config = dict(
    n_layer=14,
    d_model=384,
    n_head=4,
    n_kv_head=4,
    head_dim=96,
    d_mlp=1536,
    vocab_size=9444,
    activation='squared_relu',
    norm='rmsnorm',
    norm_place='pre',
    norm_eps=1e-06,
    positions='rope',
    rope_base=6690.0,
    rope_fraction=0.5,
    qk_norm=True,
    attn_scale=0.109,
    bias='all',
    tie_embeddings='early',
    parallel_block=False,
    extras=['local attention windows', 'gated attention', 'value embeddings', 'skips across layers'],
    init='trunc',
    init_std_qkv=0.0159,
    init_std_o=0.0159,
    init_std_up=0.0159,
    init_std_down=0.0,
    optimizer='muon_variant',
    lr=0.0147,
    lr_mult_down=1.5,
    beta1=0.95,
    lr_head=0.00867,
    warmup_steps=0,
    schedule='wsd',
    decay_fraction=1.0,
    decay_shape='linear',
    final_lr_fraction=0.0,
    batch_tokens=131072,
    seq_len=1024,
    doc_mask=True,
    train_tokens=536500000,
    steps=4094,
    dataset='wikipedia_en',
)
Each number is 128 + 32 x the weight over the matrix's rms, rounded and kept within 0 to 255. Layers, rows and columns count from 0. Numbers have three digits each.

# layer 3 MLP down (transposed), 1536x384, rms 0.0965, rows 1184-1256, columns 0-95
065136165086133113109055048131142071162118144164099123112120159146101141136103155089139100112098099139131175111123070106097149141078161122143116150090125182130110152093101144090146158101100148156118179112153146155156128157088141134107151128117152114122157123170120131154171168128169130139
127156130190130083104147114057085095177048153141137111127158135133139106124086151109206198177089049130108149107178144123140145117079131135127129154171152146118097098122104105153164098169083104135158156085093157084087172129104116154126120147122176144162170133131137088087129167120137090188
141106129157119137104137149162144111128080108163063181142113079125173187122137154173138142097105119141163111090150130107078095064145087110122140165105109090199177148063050122151150137123071166126097074154111122141136142122108094140140121119177128098177155107086139187118120156113108108102
171113109137114124176105121181101149132142109173174136111075104146118144139117105091131133128130139183105227161162109140184149140112099126151060155110122119064147105150147149128144136118069119149156093147133102154065103112188122161119108122094168137129160155108101128153113146134139117122
079115132177164110110136157059114164067093135112145180098091175122054119119046170102148055153144165133096078118120127151126113132151156173207127114133050127110154130120122142132155151140123088185139175136136185070112138126138148062121141145152126191140105136129112136139114129131101089116
109173114125104181116186143107137147183190163179164098125115126092101142119140129136136086137121177135144075146075164121218116148058158160135161113174108122163144162125131090121131087112108129134108147112155086132171121113137184093193098148082159106075093133169087185162073112171105153183
140137090155082197167073096123097188137130116130161162132114115062184110148112097120112132188152168113126128149104126062054038136051098149116130064192108124089134169121181127123074135080217167148136163137153126123147135119088125085145107119193130152171134093136162107109145116134170102123
160080121117110096099106129084141133117154152134091151174144173130118154110164131090073047110103039098114208109159155074122108130122172152142106123185186173164150150101199167138172140171119145046125126143102128114167153092132066123147120078141185155100166188111065167161155157157090074126
153127096108105113149164112113117116078128104126097099169133130111162126103153162100102134101144125057135134122098095101122077148094102174166121144076160151090110101094170137160139177128145102162145115141092146122182162115060079078086102062161139119063068144066099126147127092087169108181
096095167167137071151171122114151143094143152136118157092094221156131156181099162162152102117093087083169107200124172141116091164160147107172165186153137179155117093140120121127103108168154115145128113109121111121080172108136069170102197127132148082132103158135137169155122157135143093075
137114179084138092106118122142097109119149107155065142131128152175131048145195124087088143187095162142155165176099061154153159103079093137054106104138150175156130167096138135154099099168139093125081110053116098097163078140217135092131113084066172125120131087124116128118148094103139138111
070124117107098085150160114169157135083113133156063185102152141098129130169111165127127108102118084137051132130106149204111187150166158148143103157162173059124113124092203147109174093180134148165122122161139148135159059096153134182122147074150150178126122127129146144079038176127115176111
088086115135175104192047198178132120113078124127090134122085132126070145123064124141110175089166128123120118129169142148147135119129159136153119148099139194165135178169135152129142176069107136113148145136110186099076114106110163190150165150145161099070105145130156119106155064086127142114
142154141131157090154120153128145154112076142141163076114181091094131141120062196117118082131138154155056132126121120102128182116146067085169087062194155138102163153145181170133149167132143066132151148165112110156135155079167103117161156147118119181109157140171123084096196145112115134135
052148132114117136109152123140063137092110065212111112109155148145151076111110128129174120102128122142132093151151115107183139125145191096076102140065057159125135113127141187124150089095115073087098148070153102122143148139149133166136160174173193093192139136106164165149098037142095135163
138156140162107124101138121089151168148106100103194112125163137103129099126111107115183087127096141119124067136147077089066153142112144115093104161150062154158118061106142186111126140105120123155154135218123109052137078107143150128184117155165097161130163102049149144165199118085106117103
141157092114139157113095139098095159136122151146132108175170147124135174168072106077123185112148117103089179161118187108148090107116131120104120196102147103101127144153074130154130162114104094173093188097122114103110150071098149129127161134094171088120138152145125142164121146062110197101
149126116146154131151133126139136126152159113130100110139068058138124105158110136130149090098083162129103150153118117125094103096131147135116170159105144099113145137072120134092140104159158161149089140132110099152081061097122186054173133187099141148158185172113139118097130085201144159159
114119114194102082138106131107182104090145092142180117128143099178092160139089094119148128121122134129124116134114068119161105137127106129056176065083166117126132129124127145149147145136107136089125044188093053115153144131092071131065154117116150149084103142138131115129105098143120052119
164134100120121138145136101118086118107094148147143123154099156132146095160147129105096188143073146158132155127131121106155122100123114127100138104129054142180126126178117155118166182130157101157093164178073159134113110132147104102194104166142113122124156067138149099113098165129142124082
086139149191128120122146174165136118142118095118116155133169198177149147122170120151161157094137169126112096114126131099118082174160110150145104139186161112117176035128130171150127124121105163131136125085086187139139106099176160176130147161067118149096121146179122176107145148099136133104
121120154128161120110118141153128139115088120120115129138146136116142139132127103129178133138162180119125102081146107123086202133096090119160172112125103166051145062085168126142128138136114154144117083118146136103122121106117138143178127150132135130135175105135159168133138169154087148164
069137120116076142118159147122140172118080106194076136171108160132146143157116138180078072084038121118176059096095119203233140160154082124156118185122101126141096116134110068139091101105106185126093164144102119115087071159129095131127131131117141090147131182088149101111146071143111115113
064148155127078136142196117161108137158064119166103122122101145134090173102143100149120106180127141052077146094187187136090136201054135174120085130104136082164150132177099174143156141082170105112108085135141094140123138104182063131133144106206132124105106134111146150123136142150111143092
159134156149141105159148135143121126136076119159141099108140063115080158184101146158172111152134145093110086084058111177131126128119148099145121098143132112167070141110170193160115125147080123166151101117121140158159137106125104106092147136122185103094081164179101202135109105131155124133
137147145179129187152061132110099144093114048126114119155038104099067131122163183098131112152131146162142129123092160107110110165042187142119105127093147109127116150157144141130098138140128116127105123164179109117167070082144166153141119181155161076127083182105150156154133135157104129148
176136159158140107130174129166184115115118146115063096091077090143105089104106112091129154068122084141054181078089158194160113090100129144109137110110123112137145134148118103103104142089159139106195166145085144096124140137111189141145095144115116230116173112111148093063051180117137160092
145107154161081139102117102070129105089096076090158208158153159108070130110157115097105095119092138226106122120100143124130118185083134130107133195151173131099160145163132135124133143147089153114140128133145185108126100122123131127225103083112140132135172075165118109128077119093110166139
127114082178127129150162085166161096129100125149171184111118118116110158119175084130123109145150083136137092150160107115124105126060145128144163090121078140138127191102158141103134124081099113112132136064129093192117132100027099121111076143117191176163125132139127117072153140091149080174
100165069120080151095136101127089108103142212208079142108168148190073100104183180105150175152150151143148148134126119107078098151159122133143135139114155090138141155119098120149149077090097202122091155119202125122153146146133101175080108100112153124118148135115101132135152041160122110150
193119102220080157149075117119098065117131133112165140119169103095112116115107186133156135150146120125102136096078152087155118130061085137146151127092113133132102134195163135112000074118169089114115161102122121121139047102115085161151170098126105104095142135153117157095166130172100132120
126133109140152075151122105149183172105127106122192110186175143055139145131056135121074129155101039136110132155101148088090132131133111114139085148095193113089143182143109164102154121142139107101088158142065079108126135124118121130082135168086119183236186155124112118123083152107180138086
146114106126143107137107095137153119116147145130122102122164078120098149094109158132123175129121131117106187123197125146107120156115102172125162198123089119127149138127107136179150139123130151112026152192196104139118103112119094086110142121143090088135102124171136113111116165128134200132
164141175136094158166122123126143109140079134167142145160127122137141126115159135137085151153128090153085091076129085100169066112145154154131149163119163135110154130145129126089112108095066095127130176213114089123164113128115157082123143133131138113183200150130124139150085124155114168164
130124081153143097179134169142150130106060092106160096177089151092197128122080191124105126128112117155193118110147130160039148110197163132114170158181108148165144128130136140144150177159180158121078126069161137143074094192088115133158069120127166107084120080147139084156091141106090123087
074181054149130133114107144123090136057136099157132153110177095157092159111128100059133163133145093134064136149155092125078125169149119132170141164152127162079095117124126131098071130119116145155101115131115154101075128166122126087080168133091136045125132095099117145122115175153112127141
171142135145116119122121124096148116112186156136131152162194113057115112202137108115198133139080207141123134119120124082136172138130130159155152201147119121125152113095132113138150102181112154099155071097151113104180146117145136142145100130160185113087127107118144104063141126106119150104
165099129157101130163097105100150118149165102089105145135110121091101157098173149140139069103200134117125165102122118192134139170118098152103146128124091093119150199143213139151130114108106191118153136116134109101038092119121169083104170097103121132093133177095203139159127129134139153097
104119156134140098140091160114164173106080150087095127077134112130082143180149088171180126136121101065076100155149146160102104147124159127121158159088128172154125054136165130154110115136128129170113109093114162081115130173105135142126096128107156078120046128157131062156106131161055182075
145094137187151132178127164155125112140101151118175149180181126168151127115088116098121188143133149177140162152143167170074146101162150094184140122106054115087125121105102178150142128119149123153118114179174164164156133115118175145121085230160140118189140123147127149232103207112108108099
112163177152134159122159164149131139156151103117135153146087155159149142136106154146158168126082111138081132098136110152117111127134154189163116168166146101138082118134115099117147109126118156101083185162170117124156098092098178154161191169187150125141093129098174125139116090121126142127
142129157092107147140082128109071100121129092180183147197178106131118133113091125067160133172109173136154169108158153105138082136169083101126173139108166117147105146137160179109142160141169098143147146173145130191154060128123108143128093179177182157147112133145108197135095106164145169094
124125093155168130160139161158121087117154133107163069162091123103111087086167108179166146123167119063154100140141149128130143124181074144141099103133186128117116144139088140108149156134155089132172103087182094121047165111128076123137120104140207113165112163159164103082157138116148161107
133115089140172142155097114120096155094153098112159168093136089169193105180112135140169111159139208111131066095143188109098120139199134116144128139114126132153146124142146080056104161148129141172113131117120144134103080137105199177141102092170113127113077090171069147163111153130180115115
115141063119103121120154137202114129141119129099153139110137143154142081107075092060134155137142102124124131144124135103144127122153172078115106139134115144109129102143143138097153134127102137163070063092182169118159122067144099142127124148130136155132143199177123083134119140145119128120
179117107157098128143096170083134161098151147164129150121174151124077124129122052131125160107128121128179122177136148136148162127166157160176143077082144100139131162127148144113133127106147132157106144103090075152198085145131180125139095127164097114162144134086088088142119151052070106106
151123128109149151098110108148111105145106109128073155111119194139140151122151152089114067149155133115148130141095140138103132125114100095127180146193162133098152134145099118112147073192131149109144112078145207112149147071089114117107107107122162121174169121120145149084179165106114158117
099133120180116088147145130135138083124084113131132105110123078136131140071102128074128111123094177160149123112173091142155142162122128139125092099083142100103157148124156081148101099084192113093120097112099173124093086140097111124104144133120164132064197198131082142156090102087090129167
084103120167111106110117128109171111165151119126126145108166136141123134108125123133195179177170140108163159158154154122142065134105148185133205137128124126119140151159126058144153107133060125145123183159066084100127128097188127132121072154143102137156120178167152187129105157143121107130
149069131161123041098113116115166116124141139133111131127101088068040099066114115123169114127150206139145179095071152106101090112097136128111060126137166126147122055085159119086109136083122133174142159120181088148133146163135143115171138064170123131113119106136048164128124134180079163068
110118106149114138156137119128136141112114143123088087161119086060159208246095129171139128099087109158103150163162139130074110089144107143157132135132122098161081110093152128119107134126074108137072122122086163173095117103131158166110084183173131096112108143061108121125177087128130173101
112094107087099115182156132151130085137029088152180127126190163166133150143090152150118059157174144057148152123152079084095188081118108090099148161178066072080135129130081151135136110118119158164142122151151133157139118163126131136172196146068084151155153101065134117139141150091140124160
106154087095094173145155140130111134133133156110135121094101166102101107159186119135098092124115166114148164073073049166137130101153114113170115109121106147172097070122146101115135107121126127136151193137129059135150083142163152125128155122142167149141095125126118096100109160064126141150
114117135176157187155056199148103125119134123179122161134119071097121066155091120140115132147110090111137141129127095098123111166120164171166097132134066132102145120100184055155075110128081117167125091140109146107176088135172055146121136174162097115113112115099182149164153114072196086102
115154145152110092090166119148110110131132107148112098113135142186163083148122077151129144143094083208128095128114145122142139153115255121113070108059110186113125106179149147124095127119120113104122133149147158173109161110156071111126119076150113078158102095165146103097106096163158061123
169160148146117093110156109145134091122094128086123070132136076120059177128142119091119151122131113105151126113153140080092115086105109085094125078189091073190080110102124066154118130110120174136121143153175073125097127175108141211161168095157167118161126144139145157185149124121085164086
113168097095097151175122109088097136119096139092162111151138122217138177106172120163149123185099117120191130121088148184135142126134080103130089125116139107104144130089154078117144101158134132135182105126155113138174085129148117112165069151158141093100105064122113052158116119142154151174
140118123125176125158109106063168114099176098167126095074102168118106118129108114150077106153145089130125115115146139112134136147098083059143145113045076093085106164061165093141084106093157126141152085154159167123045067152111142086125127102119113136158146137094115137172146093149143152125
135108090146176150121113139131076098071162176119161095129137137200131150137159109132162137130108102124101108095080118155158137108066148160168138130105116039090137130100139119099162204088106143131126155099131169102128130087133107109089147166187118137110139128155132157135073135137142084078
142130116137104187111118154112152176142098145169193158113147119141164132128182081156174078113104105147217145160155114156138095121128172113189114168135103125084163209110181131087102183123113161117135114175126105113100171106130085115079186136111120119111141114116114114122126078123141110142
147123107157117103159116061148111204101169125095096148141138121104131138097140111092083130120131142122131089170123107092141091125115118152075176133167156107135145133109196144119141148153133110096180158119047130142170107095122133163148112172079181157119101112071165168147084122140102136119
158146148190115151136127115132129117175146174129157161114086155098158189139090094151090150146109157084125134159093127131084115157123044144205188094136156169130143149100067089143130089133176190127137091140118123131128141115109117108168143112172119126155146137135158162147134196177133107136
174173113094177110147157140113169111185087128165135101077114140096170120162126150107135096088146133150112154153181204083137148122083096163174087173101119141144123046144148123188108127095117156111159099179174113090119075151140146165116169138100221113130128128133130155112111083112095130099
166118146100145142147137121079094112091159147165151122118128146165218188112123164137052148109183147203128102131146159090120122138102155141156073149154140177108111159109163067140135097110124120150128090097102143098127121135124164137125090051105108104121104127166154175104079158125165150152
144097080159118174131151145164147117117078138143176132124102108110106196148128105150196124183111031144173146135155075122119196103152101132164134142165087165108109133168102119089131086156199140162169155161105104160121105138161031144110146087131141103169153110138142140093195114105179107086
049093159170117097138110119155203101092158078120163128122146166131185130120135046113140124165133133139203135134135113112131180120162123110128128190124090139085159170079103127162154126151109106148125106047171126123139104054108140129190081093090164164134180102102146136128106104104119097141
128149159128075152143128103111112148084195106166135175130083163134140094105154174080077151082152160119103134176154068143106110108122149155138126139178069149080121154118231123149088145092127116110145101105095092062186136154116158101150151129072117141124128088112114154167128155095072071133
089147106205145115128095129085117093103156167124090162126048149063157107099161171124079097148193141073161134121127147143126101167135117092147072149159153102145142111086153123073121096150146103158083136136097152119117078098125129149128142131101096107129115112153133118057106123089087103135
098109107131121120131125155163101204122140134119169203130121049109128116120087200180162108152156156137123152092128119170140128116070050131147117093131135127103108138168116102134111083115151130167135091168157124108098121157202125101090148117141141127128115148096139136081141195153160126102
130106094167156121138062158087171138150124142105112129098171104097136112118130055147121138134152134131130115118132173111165122126085134057143107144100116139148064164124146093108091174076135131118102122133174107168112130101137163150150130157107107103125102102126087159100161099088076167160
130113079127091188151121121140136137150151200121119121142094177084129137088174131128061114105158154160096146130092101096167150162126109174121184183118128122105106098118091077097160126210118128176113175134134123108140134146102175168093104071109148126138181108096163088092120175068176120094
090112089166137139158110152143151111132059152117130163065177125146196168133162112156083110156163135125110127125182197107169171187151159147101198122114088157133186109167119134110082129138047159142143096117106129136063124106108209133098103167090125104086181096199129085104142114140122105148
139096090150129115154132134114105133158119127116144136117177183109120112101101194113119127072072205124110125113119135070098141115069060133118151132144105132105167113106117089132164197150123161118091106095117177152157124054111117091141092150104125143167087110121110114129138093066119127072
# layer 3 MLP up, 1536x384, rms 0.132, rows 1185-1256, columns 0-95
147111159135140136164100156121160136182095113102138091139147124094179155146132171120076137174066190117119040157115076078088152133154133106081102159145139144074123158131092119163158155082100148160134143103112132117075101081136151129169104170168158185084130185113142148111126149103119147119
084139161116147097141103063117126105114136150170102130146093116124166073112150070125136184111121121173131129125109158164205133136098080062123161159190164097132108111124115150120149151146106107138075106163146063115133129153163142149114145128158092133120149139117076126156114119145058136138
135142169094186172091152134050166132145126129181155130162109143113059075090148107111090123165122146111082120105163142113131181081120105106156092140145161185153088096155126087091126173129096041072165099002102113097167114176129142115121152114091129131146124190089101195122138119148087128091
175165122111206126137191156115121077156181115173099139215091098200133169092143101113149149085142110143163099103084103127147107087108117169118134087137115071146148160100120096110159107162083136168112131128135118085114171114203117106154121137125096098112111064146095119146092103143168130146
164120195147131139124138106136096146136120116136142146103119168197177152152123178117157154170092142113123120125134108163087112101178138131120104141101079128125116093109116182198106131108145146081115112125156130125097127138112129145131130127108114142120121087129191122125126173100215109110
130121141142096109131093079111163079116085205137122081118127168121159134114133149145092129159115132053191141150119160159043159102097138148148134079074131151154107135111104149151097103135133130125099144100120126116129161148142134145055142148131157217158147125140179156183127082138142183104
166076098087208099116128177097144173165090103135126127117148123138170096130186138116104158103134128145190173081100121137088157203074162095112136126103129134135187195097167101103120086157106149122144176145071170107177151123171136116127085150119138105111114081108232128143133100097142122165
170143113175171051116144105153125106106165111130174090107075128080102114134109151114114152163099085100145129112106132101149114137120087182128104121132123196180062130159157107128169144145163139121108145170111161102183148123133140150162125118181183145084123155080095080120204153071180099133
126178131125104120081137031104126123138128105102148145097079090148103113146063119136138127172127145089139088189091130191143127151121139170126102125068128130145066161100105103158171106125126155132175147110050172106104136146106134150099105131078126106123115163068152097099180115158156088112
152134151153161163114082134088147165084105082150148142146068115174133135124131129124117169159179140108099059084072124174176138086168133090106103125133134164126196147134123155168113153134155124176118127096130153150073093130173097111160126138113102108111144103125125118162147184055129153105
089146075147153185081091136114083123122088070084205120130152099129062115098116106083159155198183172144111109148145132125151118144142135108120090191103056121110204140148121104129118126117123091154196131096095125113130071141120147090162151146121089133158066150092099141128085067216140090172
108144107146140073124146093101159109089142077165035110153077188138107186153130140169081192147129148126119075121123082150081099052152133190150125122093118146139123127190115169146111159138068116124109123126170131124091118101086223165079172170121144170068129118112114139053118072137089137151
103138111132113095106123173063090133176130163076130076194114066080026086109078107142136150159092166117116108124204108086161187158100158119085120160130114101105120116141157137168169120178123165121135131130112134171171134134112089067187164096162141133081098160113173084151205088094090135110
142081151110072155110171092107144137117094117105105148078132068151136106098082131127201149130124173165128178129150124142173107133123125080081138130133178135185145114130100109128134105114166092038154074093088136173095157133125123098160172106152158152118114128176149180097095102129080087174
143135064076111133092176136167110104187147148093156102144149125128122182108107124112149084135136145150171150163104098151097150161123150134107157141124109129098180128139133171044144108138109185041063103090091134136120180174126097137082121185116132084117124114138148123185086172113142089137
162136162184164103103121166108128110152140138136083066128078148183201134136118060155101178134152125138121113139138129163105150110117103060133132073182144154138071129084097160178165123126106094126210166119157107109117120171151168118171082143155075144151161132174109141081127179112056107103
146099139132148063065085139127116157129155136159145154135144150117157075141086121099120145164175152106171114198174121177131055109110129106217100115134094154161152125159116128110123138137103126160069136127154157086094114172151127153095144132157116099160143156086164151125167129118133115118
120159145091094145065124160113172134122117132111156095142139117147137106157065103192104137130144100135153085114078122078092112172193111129107144148068134146146123113113056125154103134158144168111071085146136077113159156161085026170077134110046138087113108125118128105096174172126152181156
023083162160147150115142106113149118056130085150094079142152114113129114129096172160116076083116092058098174134110174113152184124134123141125128146110116140153113100057094116159123156130062093136124107059124103198144098159146181139182052103156117173131117152140124159100117135091126107085
116177091101108081154138105096105131048118076149126151153139112177080149169169114145125122181135140174091120108129090156084048126130123124159129160110117120149113086090149144112147090110114112134152144106089103090097088103116091147113149026153118185115115157143132104142151125158122115146
155149111101135096163142112137107147150173147046126096167175112131139162140150159169186113174101156122129128100095116156128126186084096142149153145134112144108099159125189135120154097157103076140175126134162134093115088089110176084145111189130074149131144065200078103131124154132137101096
113157192102142130131099021121143122152111118118110148197124120101097120130167140143037155105114150108161135160147138107169098119124129075163104083170131189143086164131124124121111100090112134118146066134128162158122111147156193169178140128123107089123109143145140081146137120122140163097
136070105135161077166087132112098042132120170166090160080113087131145182155121175113179100143193133137091144097148119145194152119150146129109094119120142102096187133142111158124151142131122082131150095123141106132148109065128121165185059122140199173134165141097101119172153187200119123101
098120157120128177124134131116112133134129156182121125117141105087161144111138114094116145106170171045103123178109097090138122120106143138089074172103109104077138138125069198140112073119114053128160198129132135102116163156115090121088181101127101157136156082148116123096092115132119114123
095119082140110098147121126114118106168131129155138152136116175077081123127083127150159089154157102105148114114130119117175080208093106164095149116087150131130113168119099144144123117151173140108137146146148142140140172121133121138125108142151123146075139133138140145160110169139173128153
076090139164098145098045091100127151194131122121114171087108120109140143132159156133100122170150101120163139136141141173054190107162146115118110135124128127188130130157167155098108106110131143146117138137145130094127173194162136163070173132163104101151114098160159145176118106119092172092
124136099171107132147151182109087133159147164161170112109092121175103144130138145135192160107123090145153084142140100118125184185099100135127184117124125117129118125125130153139122124145138084127053127122122130138094152187158119112126111129077139167154168156132151141151073138146116158150
099119078126161092109127118171086124105145066174148125110147171128113117143164130047101074196140117146117107123133151156133168137153135086193141124079107083105042140133126161160150142127091129176127114116090157169117083136122154131175124134218104162117113162137153141135110139181125147129
095125169152126148144071123139142153105153204134100108157105146086186134183145129121125112125147087080156184121121153098115152139092124130148129153092129114101093159138142055159151116120117090125131160122126111186158125156139139190086139092110097155112120128141114118073150085187157083122
128153190128117144151156164150145054138124109128153127168148096107105168156108212109199121100115065115156110108076152159142186134133127115135159085075113124112093131197105132182123120170130095158101098096112115199135103129133060101129115170091089091157123098127183121080172112165173172115
148190141170056134162121087097080090116088181131135141124137116097129086114089137119040113158128068128132169115157073154145111155136130139136112119187110088163194171179141141100105111135120163097152155190072098139095144144162190146077116150092093129138150093125124131142130180112116145089
125103160128150087124130152122117171088079142203153100093165115127069108133153157100152113131165119103107123119106098124120127034168160124130120121072143135180172106145113135092081135143179064111131142092135109154057140090076111172175096126106099150099112111105118026142061152155145095161
084134118122051133080147134138126110132136157102119116129096173146107119112153113114161136159117182086090066147150177138078140087148193167148111154126170090143133080128142182128164092099101138136143149161152085069111120137131144128113121162109179117164219163095137085123134119116122208184
091132128113156123131062141158132104152104135128198153098095143136171084147148089182162151082072111163188114126147104151067134173197084142149138135163162107139170194168095132148135117150138119163105149111143181145066133125132102196115101103092131122074067158141103156138128122073186146088
099112095110085131147123087123171144164102178115097139168118112176170140143109138137109155144140051087123175193130146064134079143140144137129133145119109206182127051163156151192059125104105078101204172124089156126133130164135108165124154170079125151107164140072041156121197160077124085132
130138078100165169111185132126053124132196164086123102158118129085114201133158170149163134142126085196101129141190161154119124141182096089142155153129118112161099107142126109046156113106176117088116184122124135044063124116106136125111160103197144106172122081081088037132123119144081128117
095160146216089109150168111177081177135123177145171141132147118076173156125133121130111105213137137107138105129053185178120140098109064142106056124151142086141157077093167117146083106087120110105110173076090138162118171185182122162189103068136097131130197160132157142109067122108110138060
145118108195121156075126116084089097148112155142148144049131090150124131118139208190159167095131161177090157135188181115188143111102110127129214111165128128135083188103103109134124146110117111095135160131153135043115159141064096084126102146143123118112173147059091127101166098118100128081
125171135137162083085137165142165146143139156133160088169140170122161162152125171131154092127158173193136114101112189135128104101157103161142120043164145084124122124119120113117166103143147145185124157141100107137125096122111126151122126118159147098174149097107117096139101093138137120140
137121148116092145108069197143129128144172096136160115140163137120117145108129143111113082141097175103159133161084154100160124212147142103133169202177096143126130048151072133072146068105153121111202188151129133128142131088147134136088136132165172116182129150111153155141147144184146085158
104104116151096092129119170126122153100115168145167130166177112079140105130099101059111098154158141077068171108171137081113078177130115121163136110145083134104082132143142147113197173118119111153132122130102115135120128167120097182070159106161161135153096173144146143102165082119093100153
068095178113083139135108091120139123072155144105104111136091134115098191155167165127126113181121182129145150134127124090116097102190084128101101135170122153124137117094116157089143115127139118114110111065114158107055151139113139121114177122104121133143148146098119147101098135132083125060
127127081155160185167070099111136111062127082104155117150188091141180162133150124163128080148104172074123177110117143153094111108150169099098065090168073149124160123122078110100194097104127098159111109141158118071091156108107091111120123113156124105072149080114158140100139109065199194175
101079134115103122160105098108112149148113135116141125082068110138117096123149077129114109139121141153133134139078137149173119122097205158159099182152093126147128159112178103152111130178139109144146107133107125114097079155109147131147115087055123134126153136122200077070130130140176122099
131168075089119080096163134117104067126150119142122136119101135113155142086165133124188152181164096122172123131094158149104104109135117075130142114171096120132121113151118122145144101117086095126187081100119091148116135074194094141129061132059130121123195199118170133122106081136188132130
130147154105136106089064172215090134123077138155035132171120087119185147155045144169135148142117101088118107191134099165149114130109096130144160104121162146060140110138125174134136124122125155166141133107134116116072120170118058091174118116089099139175139189142170133123138167094114113143
129094078073132154083102127079135146109195117079106169144141094148142151112198103167129144162078135177093082157159100130127127150169100082118113146080166150134156117144122133086054140107146177119114142170069199147129109123152135125111130143108100144095193127169077084094182098134127089184
105143057101104153152173162082149115184119109011145141255155127188121118118138159124110155101146152155113101095111120118070102093150082111126203143076143154112117124110079097124199136086133077135141146173075078163168141109103149108138135209165139101107129159104163119138117108120162130131
120137164045129153196139189122155134133173151134104098182094185185145067145083081154228152152125154132028106121082101205103134120107169131112131115107095149184066188127140132096091147103094109145080080125153171112126131074184103099146174060129104165148138116060072116175175093112143126116
116106164051000185142142160158170116148124096082138127092127101089107134112140056137118124152168154133143150086161068188168119112150157091157157141178142068150087124131233090105100115159123096189092157111114104055169170172186132089110175136131129100099133147117092109108113135108168120153
121105126127149109130088145118111126139099136131125084069118110128122112211083136148105075087149101202147114097029173125165131152116148116160102133138143122144137153089100151144133160162130138143094135113138098130126098146082129143159117177119063133069130157104138121135168113139122082182
162087132154185145105108115161146186149186130135120107159161092140093100103126107208076125141123095137165114150112106162170145149141167083129103121186052114154134075111087098076174131114032111080135188099125137113130083121105134103086164121118154129101109184125095080089111138111128123093
120100143093113158179159124132103180133144158094102140177152101149109161092146112060151141078123090104131093141140123139174099095092155125216056151110159131143126108145086174184097140105159118123125145116171096167129092144099133070128113125114106108139140136123056124137101146135129145182
163100108097126060085105103181130088113180113111128101093157139106150060095123126099102115059170071156157158147111100100147193092181127165097164111149194137141102135097124097136073121138127129084119156152093134095176120111112154122113136193186137111137177148081115179144092154134160075145
127148123073137120129140107120187169156156151122122101112130123114092114108120169083121075131115115172100124123160101133091127139065129114132126119127130130162131087073137148139099096118147107132070069119106102111095111166116165121145107107150124125125161101131176187106118121180102110107
099104103131132132135187113130099113126146150124148145103103178131126171118129149171134129127138105053144133100092137122117156113225131152132158141140119089108112202104141184136173086153157159139162160123118090121067079118143108104090118181147154102098131177118112105147132164080109115156
127153123142088077089145125118125096108176195122092071107149143139108172144176087128177160154170105100063140144099195061189130145105142183150143136101132103139140113115119135156151079164093113109127072132147096122117116110129139100121137090119134156156123116095120119144121120174122158153
068135069168137106122094131181147136146149187142103136154143144139155098055136169143119191026104085125131111134087120188083156104077109128157113090113173076150070127113074073120108138128183168162191130114113119201156129115106106079111148130111122158110056204155137150157056142142157129101
139175076130207064145078148113074089096150126087161113119069101103110182153155128150160104094149107128088200123117142133129107101174143117177141113111147088205154156169122176075105114120146070160074088180140124181088138165130116165093099189131134112130186177135135169159123106120139148084
159122126121110065134128123117105074163123124118110149113101141107190133140124136064128126110106108169165111156165100102131111134140135147096178134104148161115146134128095141152120144093141157160145129044093126105159168128104147158127132101134105117167106121134116128142100143152142073088
179126157141099118087103136166123150091181121155147137183122124128109149199149095131181116139149153143117119086138119130106123176142089123140167130123179109128143125133151086129117165094137148111148158098135081087117133110117130134167100187148112113114102108123173119142113103124097118126
131122178117149057153117114196086113128148218133103148130115086113098123124112114146092100123114127132076153120157163074139143140101152126175094136156149119075089137115144068109118105094138123133159148030057115108099098155120181110106171070105102153131142070133129097119198114090137101087
112107169101092104112080124116144137162101140131129039136140134044085115142160151067154142127178106097148122142071121117126113054118174084086134101128148093135114147115151151126130086136189170092135130157167044128196134134105127135140108109136147151183119100134110081112143140111119109148
152094186129105115110085084149125164094130122164168110117139091137203168128128125173165104144123109157147084085071140125172138170132122100092105164065119119123130114116110127117162137179147122123168128123126134137174100114132138073096164101133133132123104096182151153066100105108153152065
117114154087125155123149172125108118150112102098102174146167170129109085144088122164061110123152139170145112143136139142120148117185145157152204159137076102101079092110126125168123149143118141173168116112190098123089084149131083100123151116095101174149170100163167199148120096152120125115
135150140121129207120128120097116135147095186098088175103126149129138114160121145054113093110143108136082164139152149106042090189101111178163121088163137096075114146152115149052095149084099117132152116160124146131184151110115160152137102134127104109037078100159111147167085095125081068111
184165104100195171139173062134094186160134140122109089072087136130096133098144130152125169156124127251138135164101071130096121120143117091104142141126074176135111184110151095143129136116103065183090125139137118134073162184104066159112123096123079151060171158161158086109156174147139077122
082092165092136125066114167156148065120138043127154151131134097115094162143139130156158115111120177117105152150090099119141106114097129153152132102133181149162118101109157171142080153098108113125151107168127120125106092116127072119125137170132137201154144109175104121127178119184131144108
115074093118132102112142096154097125094131128116106115112138126088079134125126096170119110168161118172072119070121143129088125200138139113112131165120131124122080107128100153168129106125109130158136101178138123152154055176107210146121162127124078101148125083134140104083136116139154113185
135138125160102134136094126136106103142130165131142172146142081087109117098130180153144133139146144179137142138046120091142164136145114161045109129104150167110112091067119194116102122169134164154147139171099051139152113130141163058136100091108119140107173117132120162073117105100182106137
102110164102130047126133100112093166108102119057146106144116099105095070116162149151156098176174116178102189149164113136138133130184144167146106112172114119075130144171138107152130109164140141161123150094053149153175134102156127140124144073109171128152080056143133182067199127119210077181
075114113068077150137146145128100101157103085125130145084164158138079080075097126144140111137107186191173120134175146173098118059122112139194157115074145146141134144098134107113162095092134170106096146111057171131167139069147131125151105117075094131206174114121123174121124178123109148129